config = dict(
    n_head=4,
    n_kv_head=4,
    d_mlp=512,
    activation='tanh_gelu',
    norm_place='pre',
    norm_eps=1e-05,
    qk_norm=False,
    attn_scale=0.177,
    init='uniform',
    lr=0.0057,
    beta1=0.95,
    warmup_steps=200,
    final_lr_fraction=0.03,
    dataset='wikipedia_en',
)
Each number is 128 + 32 x the weight over the matrix's rms, rounded and kept within 0 to 255. Layers, rows and columns count from 0. Numbers have three digits each.

# layer 3 MLP up, 512x128, rms 0.151, rows 341-511, columns 0-63
140088163087140092163102082124107086134117148121158158090149099143191130070119082142080127112152131171129193090137098100106118142156082177129109149147152173095125113081163206094147149138090109
153096131126134115083100153168093100123104117094127110109147124232168064076102127156113147157129137108097099102148161132120144232147146056137161149084126161147154161085197104158149076181177115
169103156064154137139113111139139094167122170121124089117228144155122087114197095153139086094111134147089076182083105137115116180094159159076150120152147161146160144122135131139110123134165149
154088060126093110137103167136129139083116134172088202104174133134091138173118164106102133125117096068066156115147146176119133172093125140163143174120109098116121161109161169193182176126142103
117153118129133122132120131120167115092165121084119114078152128121102098089178123083168078163135096145115073100082093053181148129127081099139162140111105126157108073112076142124092132162171124
132114136134085098149170109131186124080197088092156169085156163169101170156127096141147158143105069187125142115135136101126157103165133170157119134124169121149089141142123156096136111125144154
153131130085125116120105124086098143063135135120108104113114192123126167150179113180126172158133094109120131118154134113114090132135119161080128165154055149100149092147127093105091167128182111
090138188104116135172128092161057116169111148132109160124115205207148110090162211126115145116182072118097068112136179110141135171140142058070158188031118153096182143130135123139156157147179134
164121065116105170064132079177136155117138082131107109183123122152040161139141179121156097145098144136112086176128103080118146118093135128095064097089104107117157139157138135119177115132101118
121125122058177091108134186127053090129094134111128175106131074134133099147165145121197204078092138174130135127119117094139149057174134149137195142143136186095136121077088135139139185170155135
131179101144097126137128091141143151121113129113131173155074066118161134139131179143121107154106140137123152136103075109153125122117167149157143106129114113122111162111141142129131161176142143
095120099076084158168072186150125127165137125094142133080124126157141164110120156138097115103106138127128124169155136166121072176166157170063075174153133126133152125163131153144121151104158186
101150110108108168083137183146128138129135201131131172098097086173131114149112128127110052138144098101186147131162105093150107099075157147137146150093068132134187193172120126124113133157150133
109144088122128136131077154168148150112117114116130128143135088139170125104100110180105132103127171098054155156105122136104151143103136118138134112089136087181122150115101149128129105144082135
121116145150123129123142131177181083163169118121143131100127117163199134084163094175095110137067149196115115168098104157110161126133108160083149110127139087121146121119159128102202073172125126
122087159110161158108121115123130184089090039142172172143130124068171175134140173157085106107126067110086179087144152095107112119144130143122126108157131109171098194140147146118191133080140128
082135168107182129127166113142204166151158135124101054183151126140194109174122107107100078109124154216096102158106075141138115087221094125101122138089141060195076142140138165081185121121103205
116167072123086081096084170097147110133132131104131092154105151169126074099151182133103123139134134105162140125107227136101102203142176160159185171154130080126139143125130151114132135191124048
130122141148149131166078130162118116091122209139144145170161112090101125088100136110164114113164144128069068119129130195151181108130107098172176183171087102169154109099149125114127104102140097
135127055128128149179134134100112121120120086107068162138122172175190183147115173096148164131099036126129099170145146064164132079143182089135148127096124135078183147162130144116116126142206135
075094170127156139087100104136065123053126104083139120120088125119136124198170168135101105132127106148115077127139132123168127170116116062152121126132129143127117140107138091159125134161176117
156111161101133024093119079117127131120171143104129117072117173158109136120100097118142137122150137140156114167138139167106130085158145109123082109122141177125158109146155148086147134145138150
089121093165111146148159113108111145152094117082139156115138189137152119069122125165132160099140119123109178109175158138138144147140156121102089165107110123085113112125106149118156123076086087
109119187097190166130196134106119130145133120030130157092148056128137096063123106079070061087122148182058145188112156165107159068176074123162128125149083146078188144163113142155083129152130155
166142094129130117177127168141077150138118111095123143131117144147164137113107102140148175126094088141143153135072124133128108123104135154113158143152138153134131160147122170146131142138161133
132159093079153150128112129118154149088130114151177096135140124115091185093066156067118131137123142093047183178122063107132135117088120181082135100107102126130167111077170149162102144109131092
130076130088101099141144175156122115106111068135136182166134123158132155134165184132149134133148118124133124204169094159102112134134038106142129083143180136148187115139126122121142074141097100
138207119164153145049118150157161171040126089160111167144163105176053184140208126039224147185182100025020150091115168142177140071102129199093121074072149145121153194169104145066068113052190133
144106130153124125163120128126168197101117104106182128164167135096089104069167174121060115079090155146093123160094101116147148075097120168133107127125094102173156063137176133159181106059126179
136135142114160142143100139131188111113105096081131147131145139129114135118149070109160132125107156105096152129162178134111113175140069105131108137155094142136138088147136137135153141146118140
130089159172159076161125114174113127116140146099155141157150144119169117127123135108116134095020133128150130106140160217150097138174097114118138164083165149146157101116121166067143104108193075
125093099174083087140102138151167109117135124098137116097064086130126130092109145156129120128137117184122187165154155126153091106136125128176157095141114143134127090156119159124091136095145119
173139049170097151130140091193077173089127153166119143124175098161120107145127098136076119150147134077065124113119157145057140092161127189162158179110166052175165162083129182108145054125095069
108073100085135135130065126126137106129132083054157162063218169148101144127151145137159140087163055035154135068132160152168115118153151138073148162123117168148142145164136088143125117143151088
147086111119180127098058149077138121163147129130110150098075053172153132079175147129153115095150131130159089139071182092140118108164169167150138083187093153113117143147130134084081131141157129
125155087120055117121135095089149167129089103105100106128136152177142153160199083131147132118161116127089157088148121136170127157174115190126078163107084146098088183124097095103111140136169140
129124168147170096129120112144068155153142131081108097133160131175076125110110141117130128144097109105092089125130127145147132157164126164152150135153105141186142110103067174180128151107101147
110056151110106159123107138145092133087133096136118157145139079087093118047157084129136075182127135046131126102193082115126081123139124105125139115092127154126128053148120161202148136128193146
111098158024040116199123126167108171078212087143169147112145067101143137126107081161002114177109147097078077137137121082134159113140135177164117156090173124111127101059155169159164093142130167
117137148111137130095108148094139136109162126092146121120124075136108125163173163106103116134111068138121117149144161169098083104130137101141129149105150104126155167133136131136156109134158152
118109140146126077156123119127049169133141169124172110141160075130139130087144170117112141114117114061064109121098188142134125142095179189157147101148164112180127096085163122109149138126126171
119112140105164099137107182093153123063139139104108150149177125136104161156089092094152099165064145183127126119077140115104157147156077120133120133138107132132137169113099129154111139086161131
120140165142225115089177128103121131148161162148119150057109124130014170108146161184198128107119174067075089138123133111134119092143150174154129112139163064135178162140119096105115104195159183
187189151115148134063124105136133080157168149151186153119176135129095185067173119121201089118143146113129131188141119151152172077152121217109107171148116074124128081136204071118160107165069084
143146120145071132116115144072151107140120109087104189118110117204141143149129118146090131147087075104164098157154166118132128091153148092120117135137170164093174105158146157115167093141151124
147106135129137138117166183145109070117172200155092113145101090132173164150147131136110073106065159217165071156127024111112163151166121169113069146148131148193121094108122146078132125154101103
071094138153187119151125138150167130124143151167081125087103055134130158140174141123137200106109131129100083165104172135141178164155156094109158091090114100111119119105185154113115141127120147
107163134140113169118113122160147080187123176133149153149123081071119115066089136080121072142184147120140157113164104105117125101035136143111092122141092094131150137131138182128129156113149135
085162105111207135144062128140139102138130156096122161161074156111093150148129149150096177203134127130143060076169171132137131070059144158138124150127120153142171190130164160105183137169102122
137113134091069142125229161156122144198139162064056121045084130128041120081142145212118179099125071169155152145192121119124154126106091111089183127095135085096158133100137157113130162115109114
088125180130103131145141172083109103136160151095125118147086146119123116137107141116141113135114159102123134157144149164123128119152106107111099162123167135213144123190145131142111131122147146
157152102120104125129136194206177093107174187093111168109120192167126153219142171142127118118040155101139126074118111142123140122071117070117106104158087096106159138064089102176150041145202082
135110149110154102125161133039136168175132154098233160095111121113127124076154110128076143119127123094125232083161120141157118152168118136134171100078176098173067092098200184181099148143084160
094169132114081051133067048124073139101135124123169095127129057166121104094058139182126211062169127120063152093108132131088137049086112142097157187104126097145168035107123141101171110107168147
101093101165139096029095098120115111109139151141156175121075128204150115194092094159144155096174216074069193094151108144109078172114140063120137178102127149148113201117152160095144085163114130
145153098134125091163145162160111067120150130069085156143124167102113079140138140141142191149098158102149144116140106185187096123105163128143159162114088099150133122208132121064122173150046156
127075137143136149142134117103146127088104141075102115170139072142097128147131148112148099046134163114098136119127114193116172063095182119096143101125155109124085110123109065153124160079123125
147143121123114111119184102119153075100145146141114142115184110139085168143129091026134080156116134108056113188109153105127152052110118158170086113137082163135145189201098061110120150110108151
134130154115201155154141098163122136100093131169146135129076168118118120070121124187191107131163126108102119155121078154152090173124101144138132118076091083136145166132126159137126153131140146
076100155133117153201067149159090091121120160210170141067170120136120139109142110105110151110093198158150141172171121189155142126133096131163018121083122102113159107127115125174127119112104127
146083075101138135119149152131099127078149052155147089161147084147066165220140182137199143145092154110119177133089113119131135167159116125142156126157127098146091095104131121177108156117163119
123095151173118110103143060123144124134156129126117141164103160126113095141166129093135110123125115183159140169124137161078177110165134112174053168078128139148120122119145147101135089137125139
155107048109154127121150132165138142169132107192135124160154123203127110149145130166095124108105093145174120142161115200174070182143116125170118142098154084098094149080109069144160094159128148
228047174117144123131095142132145079161158166110112109110147108143146112100114116146075114094057119169078091141133128104150166108109153167143112173141169124122122112149140105103157102099115103
195114155090150123103105114145157085132130115144136100129160126086143136204125083115171119124060196137114140148140097111122164143123072154107049193120127120126109150137097097156185109183135119
104121133144186139091083176143144089137121194143137142103097148127136126129103110077147170139179068142106109143111148148106099096158118079118160118151079090137176207218101111117131167117094126
173079122144143120119122106087086133094132104125114151187146122193086096154125144122100137110055142129095138070187122143134073092113155169103159122095088160162166125141138115127123108103111116
126100167178175114147138133133127174158083073179098064132119142119108127082133169167145157142092079114115119091125105086118118109098198167121188153127132070075113135124158156091114155190118098
131104180044123171133097173088098139170153104148054139107110069159111158121149140129147155142121115116124121186132097138118149127129168146127134149148118164110168125118082133117107067074098183
091082111108074174145125118122158131166136133126137176124087095115136116129132174218119137092107109165081179163125098116167163185113134147061107099106130139074177097094135142168117067165146115
131161149110215117111086122146108141160116052063148124145116146175157124143138128125183102022132135229141139075103129141105105109122143185117119130170106102046136128125137124142112074168102127
136088117122086074134129141121170135104096081136088128146121102139149122125135149090132151078170142167070159151133111087168161185125070116133173107146111177145117119201132153110140106106071146
175099121152110102116075166137111063158119158099136126092122092107115101099132121180105135091089117126160137089083107121130145136145123144153141120086119124122159103103088098128167148121140110
126108176087174136082174126134136110136186108153100158145125146093089118114064127096141133076150147104115086074178141185134110136099082079086144115070094088113130119178082104099122136179124114
180126099075153119146109204107096103128113122115166149129110089176099150121104175102104135080174091070098139089103193197152175116128137160160141098115142112144087120117116143088128205110116135
104146138153182118082158077063098113148119126089185099093107117115126186102146167135072077129168128184111128149152161125170099124103145095127092139143088175124160118136143131128083115077143151
136192124029135111114105080126100133145063090139174122134094145119140123152193102074143042132142083091130098100180182118124097117074125162163076156126091131098000117122207117048133139152158183
184121162138159129168132123118119065140186111094084113125143110183158109107168101091113161166127135101167097149124186145095168128100125122226105132125171172166132133153104092090131129116175154
209181107123166157166145213147080110091134101133140143105087132139082145119162099150104132092111142088150114155085182176137146079140148155131105121072151093150179118120141099172167138149167104
153164156165118130097090087127156191119121118074141126152164151067046090096154186195107133150100105144104166146104139103069128111144131184137137121188054148216080190160100116134116082104144134
076061139118100051091082185169133098094044126108073165167104148168169121129159146138120040168199117144175134138112109117099085146100166148143198121104104133121198176255164156142099082131102105
152140115156130133082074107132150142066153116161185191191142124122110137117140035227133106109071153143168205206131183183104164133163117121087125161078165131132140150160163137113082073059121121
093113124142044113143109094097063115100114123101124074073147114136115149109152120141169125076139097134127144083157198137116123176059192157131159144141119097088135105080145146160143202154121137
163058170122123132076089142158061060129176243088093164112160137081102112101167135132080139152090103106135092184118165210177195051134106105085104151165116141092112155131103045133136086142046077
129130158138069173108134139096175124155155123122134104131097122165135100199158168121126096075095134138165151159083136139122171083191155157117033119143115162098176155104086134077168093181188126
162121137078150075109097088129101162125096150167136150107139152158128120121169130133130142145122169159144131143128165152133130120137137111120135103144071129105148211099106125110081084179166069
147091143130136120113150155115116099101105150143147154103125114092092216189207122136132081161083090102161073106149116136178119142161088153193113113148142162127116165196138108159194133105098169
112105145174198125115108155133091109159077074172150077166128086119113117120116168138099118168105113156094148123104146130126162060033119140125142187131099091127124076162148097105122144132148170
158143175079102087136193151083112121104126049121113127108113138144098100099139146195124072115124141132121190142140099182140074179142141099136151144133151139161155086162165093104146149115190107
079127068144116085118108123100171075115166084166141122047191120147077153107135146108207142114137139156087106198119129159136153187131092072181137159096097109150087120162108085098126093183134116
178148147152101206050109072133125089148169125168086125128117078102180118146154105168146072094072163131104133161134133120138169129175108097161093104147122170092068093127166098108151122165100147
134121132133082119175100149152107138116171099136114146073141118112147139068155143121157095108105142089098145157121145138126164118163117206142096109191172063120112085121117118135105096115132147
111118197068179112152124132099137133110166110098081158111166136146214163117124120199116159093131110173103065110154122162213157172220104162083131188095243103132080092143122161022182138104090098
146125153142194108091138170155079144109119126169082123116112129094132079129134149147168071167101110140099148093115128104164126154202130132127123192151131100199127070128155105087091180118200136
083165147134133092136082124111042112095158101116138206141105148104158124147096110128127136090138149129110155116123123122181127122128088141140139124105134134091070157164161134211118174179108133
094127118133123175149163147140122127118107101133119153130115089149070126124134105097130124138113128158096141185160134098091111148132104148123121135089114082136130105101129108130109123120101135
179069132108132112122148182134120141156082136129094137165135072105159171108147134042124088155110101165136177139047128140128184092058143185103194135173175101121054122105144165102118133111105169
093111182095162075128192186150132191055089095086203107192150170142156137142111139160170119065116140163117166101135180106118155163107085089121197176172136144162110126139107093136123136119125097
125126141140115132101148157149128110133114153148125152120119156154118149163201096134127142107154115133090147091118113170211097171123132177129186094123119118098133146126155123138112167171090180
130113166117111117135138181107096089155148177103134153136145089104104114116150129130175129123123104121128137156105126122145148143138121155125126134150148134132155101149080136116099069140146110
091109120091165176132171153071175140166129076107114107138164133027128149171131113152159140093122108058145136116132125127139145217199123141135151157144137129190153072097120181119177133166161114
103146089164190113066136088174094089164059152116138118140127088206085086098138185129125136175166057076118141128141212213141064120124128089179151154098126145135222120172214087116108159144142137
146127106089154079162148124106137156123198197120156143171109120154170107107177120208183137095207111147139147155140127116184112135135040036124139167123099132148085073052068116086149123150159122
118169132135172101133147116116156129087117080097109150144149119125158104127092128047130148117146124112084167086146098111097113147136122112081187186084115109249122111139151161139143093098109146
158169169105165167136072109113095127128193062086135133089132133142095188106097078148136105103158173165113158166107099177123081096137082173204080147111108071162183121133107103100078141171145088
134190102176192094068180110169185132137089116134088150163126177083121074068120151113121120170106108145115149132114170143132133109167102135109225156100107130194197099128217104129185154151128087
094106190157123164097101137142097104134138107117127132117073147127177142119155174062177155066136179072110162105178127142153150156122177094123123188160118148114160088123140106119166159174190108
113146044085116124126112134060131175140108104172077086145038132133102157094128113153172149121081067125131072153081166112135154158131123126096128093116089127143184132141164144061097165079098108
091058151238133170120092159106164093136102135130102101227189123160111148130157200107136154165121191125137081150121151122130096092130051140116151145079142145108121113068180141090133091117164140
126116168140118105114131106132099091119153115118124084081137123131087124095138166152121130127073094104153114141145094154122126120126159133097127190069158189177139129135139137110114130132093128
079058133137086116087149115137110071143216118166174163096109143205136149099148135082102143136170127143127134103119145159138123189129147182152122125114177124098181102168153153121093172113077129
088125152166093123107134138114118156160128084129048078128147115163086163135140160088119120177122119168084073130143110165164161055143110131064172102124160106157134137165133166153160127145133141
140136153091100150080046135150132124158091146163112155130138112162097159119190158120108081139152137168121092151174105054146078108170153172146159113126093159159165131188121119133064079130155109
094123131146112153165117135201071093093108091110136109170107121147125155134178107109163116092181105124115117174106130088125145163090126137140173165123147082077045121166136141136150166124151141
144134156167138112185150083059114119163178125122142104086168164105120036130144159105110125109123186099124112098079097126099124133155108158157081108095107212184111183081123157144093130162157097
131124138099085112110103126142145088121106139149118174070155127137070101140135122128196142119159120083123100166143056095101180166170133162155072140101128172156138173137105139133107132096122102
129172143161159211130079091099154093106157102168105152134065207133107148123121071133132199200096199156111163084141144132102074159157138050094124162095144069087119187211201168134169085136073162
163132129138153049123162128102046123141071134140151087114078149140120097155179188149132079165110154135064165135121143134063100124092152191126117104189142129171097121159172172138141152108147144
138142101119124097167156167132155179116156122069132147094168100116148158133123108174124091071064160096119136135103102148128157113140055157152129128123107134150140103128103148104114154153172158
164156140102189067129188124095188135143129150144148125104092149149111075129112113099131141177074140111149125215119162172112118159127132110131130159142087116101131135126113218161144147120133165
106116147136123100092123136119154110149175140110137124114155108188132122142120126138088131121115062085157168168122138148118095124163140147133117160112169099148155153117148155126134137082147113
159096114121158142142106125128106188137110167101049151158120084225141080099217096040149134183146109187085132097164173137098119086082137045073121131057116170100134158129133093070097131186110160
128164174162106048125120150110158144098152157083112162110169107121178155103148106094158119110092100145116125142084076114157137111123080121096137163133149130142142171092124137078164143159208108
155039113091110162079141106164131113111183132115085113170099066105094158208165115147150103168103134146102116155131106125208131120115124172167097124087160098158136159153131145100139170124075097
122143193161109032127092102072167115087121117131163128145073118130117158138162138143118142126109112092130149140132153101127115157106104093095151171130149140155130126094117148125181126127140115
140126128133139107112170142086111177091142077063144093181165124104104144155198171124179151150089131111103186149169172061161138144093108171111108115128107145127094117182054088088118142207137095
146063090139053104115126171172162116178137087131084134152121112162143124106167065194181083119209177174105204126107110081089083125118046107156129092115088135168110113191077105132191073177177109
116126124121151073135067124121153100158106120158131145120111185148115134084163124108185185155167095134108108137129181116151152129102146196137116145096108093129113052130168101125178112163174146
081085147138098140208078103113074136125146155123136145127067090133130131124127114129174070073111146122078049124146186177078134152149095141142127105137064113165152104099131135116127120117115133
195149139117105135160174102101149093107079117135133135188103094162107167089125098120156167201136115156079174145169085138142123125142155134109097144079130117144081170141099180068174130121139129
138109099149145101163108087108168140117115124101142104121147119175109137136167123137104103063105157135154099129119137122109096128087168166103182124173115107123120149135122152125178115126176138
100124149147149110132080163138142134142170095123105059163155099052078126115140104146121124172072114161083105124137184114080103098120147074132130173114063092125137094122126131084126149086173159
167084085066229152147157141142131205087140108056087156107141126135127059139124185162149089067078168186165146119134148173143106152099108146172097137109100116128125118145168085156188143157118123
156117142097100091106142060140099115048168140109129158076096165137127076166125091162179091118133130080167065138114091153112092135171151120132143112077104136193151153160087158177043138175220137
154129135153143100183177127186146099079094072148105072149113207089136095124136073089112152155143058107126132167128137146115170092124131164134122164117138135113121099167149143146151089085153084
088126142088145136149111108086096108115156080119113182100122128127113162128122125133134156090132144102115055115133146117138175081151118132103162092089080145156161100140085124114131164081152119
085089117084087145099101117130093187083126115127159165147132167133122146130126149119093127064117132144060171133139135126141082132156115133143159129157131189115185090110136124099182128126169151
143118123122114141136049166117115047139076123103140054132180112119112130102163155132098097098136142116179132146146128148194124124136157083118113179134122121132067183123106123159117144138104114
235043072146148060152199180127119116169165131101171205116213184157156136135137063130079113160139125108132194205132187143089172142113124118156154136119168086184150156139059182159137161093072111
144170081142108071223099064080142132154013134062143040155136061121133130130126161104114088138132114111106178123117127143102121018177144133200216101167101139104142151173127090122125095134125112
152144120129136069132111099153156147111086122098075134144176141155104137155158137103146193160083061070160117070111126096138187126160124033126176183090085168091103137142125134184118114142147147
135165161092125172154076137112123062108062155140138150141149134150094126122195127138110178141134080092099161068065139158141110165169112148060155145140147121137103178144123161182115182133149107
125090108166113168103188080139114130131097137076187054178116151126101130132136132146103154138129159133172190124048145101140123084113103126098132182196071101161073096198164093080156141124101142
161175116153118118107104163137119146109079015086157124142115138148157118179124127159116090130151139139115159123116101085141104127169085138130130113108104135145158167157138130142150163137146126
129131131233124134122117160120137114170095116111138091105092132183115145139135134067135122122131087096193152180103143141114143116123112150109131151080110090128172105145161150167119116094137114
110169098146113136062147114145129145176143105151072153098085100112129194170191133140165125181132124097178177095138092111133126172154118189112168115082112079105204158138131112103126154090143131
107099090125082136067026095087106124136154145104194147146127103111153150162103075081125158129112136116120105170100138172105209094164131103168100230109088092160189183128196166111094144130159125
167141111149154099159130057162182102059154093174143116183125096182057191133141146090132137131122157077133141074091134125141146091168193166093140137141098116127132088077186128139187128190157104
137151110222081155085029130070039087142102028140105137054118146186080176144143032182064125122138108126107151100134141135125051226104104119143109115188145136123157127088166179201146132111150167
161123150165181172064122109135135130154108124153127156137127136099093142123124154075158064060145148110081122086121186156099123134139087195238079121128085128070167108133123101115117163123127145
126084116088135130140139105110147158136142139141120097114125102134103121135155127120106197143079103157155108185078149117145168166121156099128119132148163157092157125135084174103112092134185170
143102122137137149148167202174054120089142125152100128131165125133065067137159118112155153173127138123123104137159161157107154140118140107151163150105128047071155182096111121137138140189181132
074112095054181142144093059067128091080105142121205066151047109128145144067176171126116122127139106244127178174146202170083109100113231118155166126201121122135086039117191216088183182074148144
089129127126147138128133111164125092116116129130121140112191125135121112120098111144103131125113124113142123111122122142107154097131127122102157127096120110112129128129104124112110127125127120
118123127139116113136103091169103096143179153130161081058129107106093098129118072165174128099151207166136114122213138139171127155131160126095082170111089121142109128165145109162105085133155088
106093175141128112104074134159089088141189157167181106147135083159110092094125119134099140139144137083110069165138066064172132131142129151139127156084109140129197128101107101143103113146126159
136082210140096107165121102165134119088084121158151131143149118127139145126103137102104079132139142094159156088141142135172149150104091119104156079106174122112128117152119133115134194176153137
110093104091101123150091084160135128150154163150105128143137132139126107128147134164158152122134142117138084154154165142129113144133150064135154133074127100089114167144174130158069095207143137
136077153173105164104078135117144154101143104127131121170203127094170118137134081114063115106119133165123166094126114157106172123138124167128115176125096129159054149158150118152122124154110082
207156134123130131134176109131098171072153000071117123149169170164138156145121126114165194091113120159161145090108095122100123148184157176179086161149125112166077130121128166089184108099159123
103080178148165156123158124161194104157165112113109072104101105107112183099093119210127114126101168146158108209132106105129152181141094136167103092135100084136091145080136097160172111108153173
169192113174141067108116163068157130016168000086255079121121153167068106254108118200147051083081144141081196111156105151074139082183023073132075195047124128223116115134138155166152092067207101
166146179092114150160104138113144120104119148122110190081102133153125062098100153158146108136120095076127149102110111163099132081154168123114168152170116123103163134135073125140107168131158124
182076114077119122134109126110126088121113182131103101098141105137181100112101126117172131080149103151097118091163129184147102153145132120128118215149166121182162163163054122117102129173151162
110123083144077122132172146070102162076189107169146145149136086100120111125110111160118136103076197149107137148107164128095183158102099134149069171086114158141155122099193146122134127150136136
083077078104106175159135121135121125124155117144102057148186096120100140121123236092129147164139110115152132104177096111157081106126177100120096168115093131073126093119162165165192129157122112
125170109159147143087079123163113153143111207105125113179098148145163160124148132096159144089124138135121088133138105137127036144143038150091133074068127134125128120121181134103148080167166092
132120110114173160101129100064138103167122125125105074107099190096120102137153142170156143110113117108131153099132132180130113179132174116168117143070147132112115138166134087133159158172133100
116144141118084061165096111039127088158122177116109077127090112077107150122188067140126143133138105127131144091074151103128054153154104131112141108204099138155069120175118126020145103127166178
147138117163151063114125095147126174149137055091147154082120159098109105075117094097080168052114151169154109202144196100099118030128103114137124199105111131144140175164139131127151144129153096
170136154107098047099085099164083081102113159123106126143129119139145187112139106114092128136141120133134081147181101171049111114130105183163203137062120179075178120185089151125144143170130125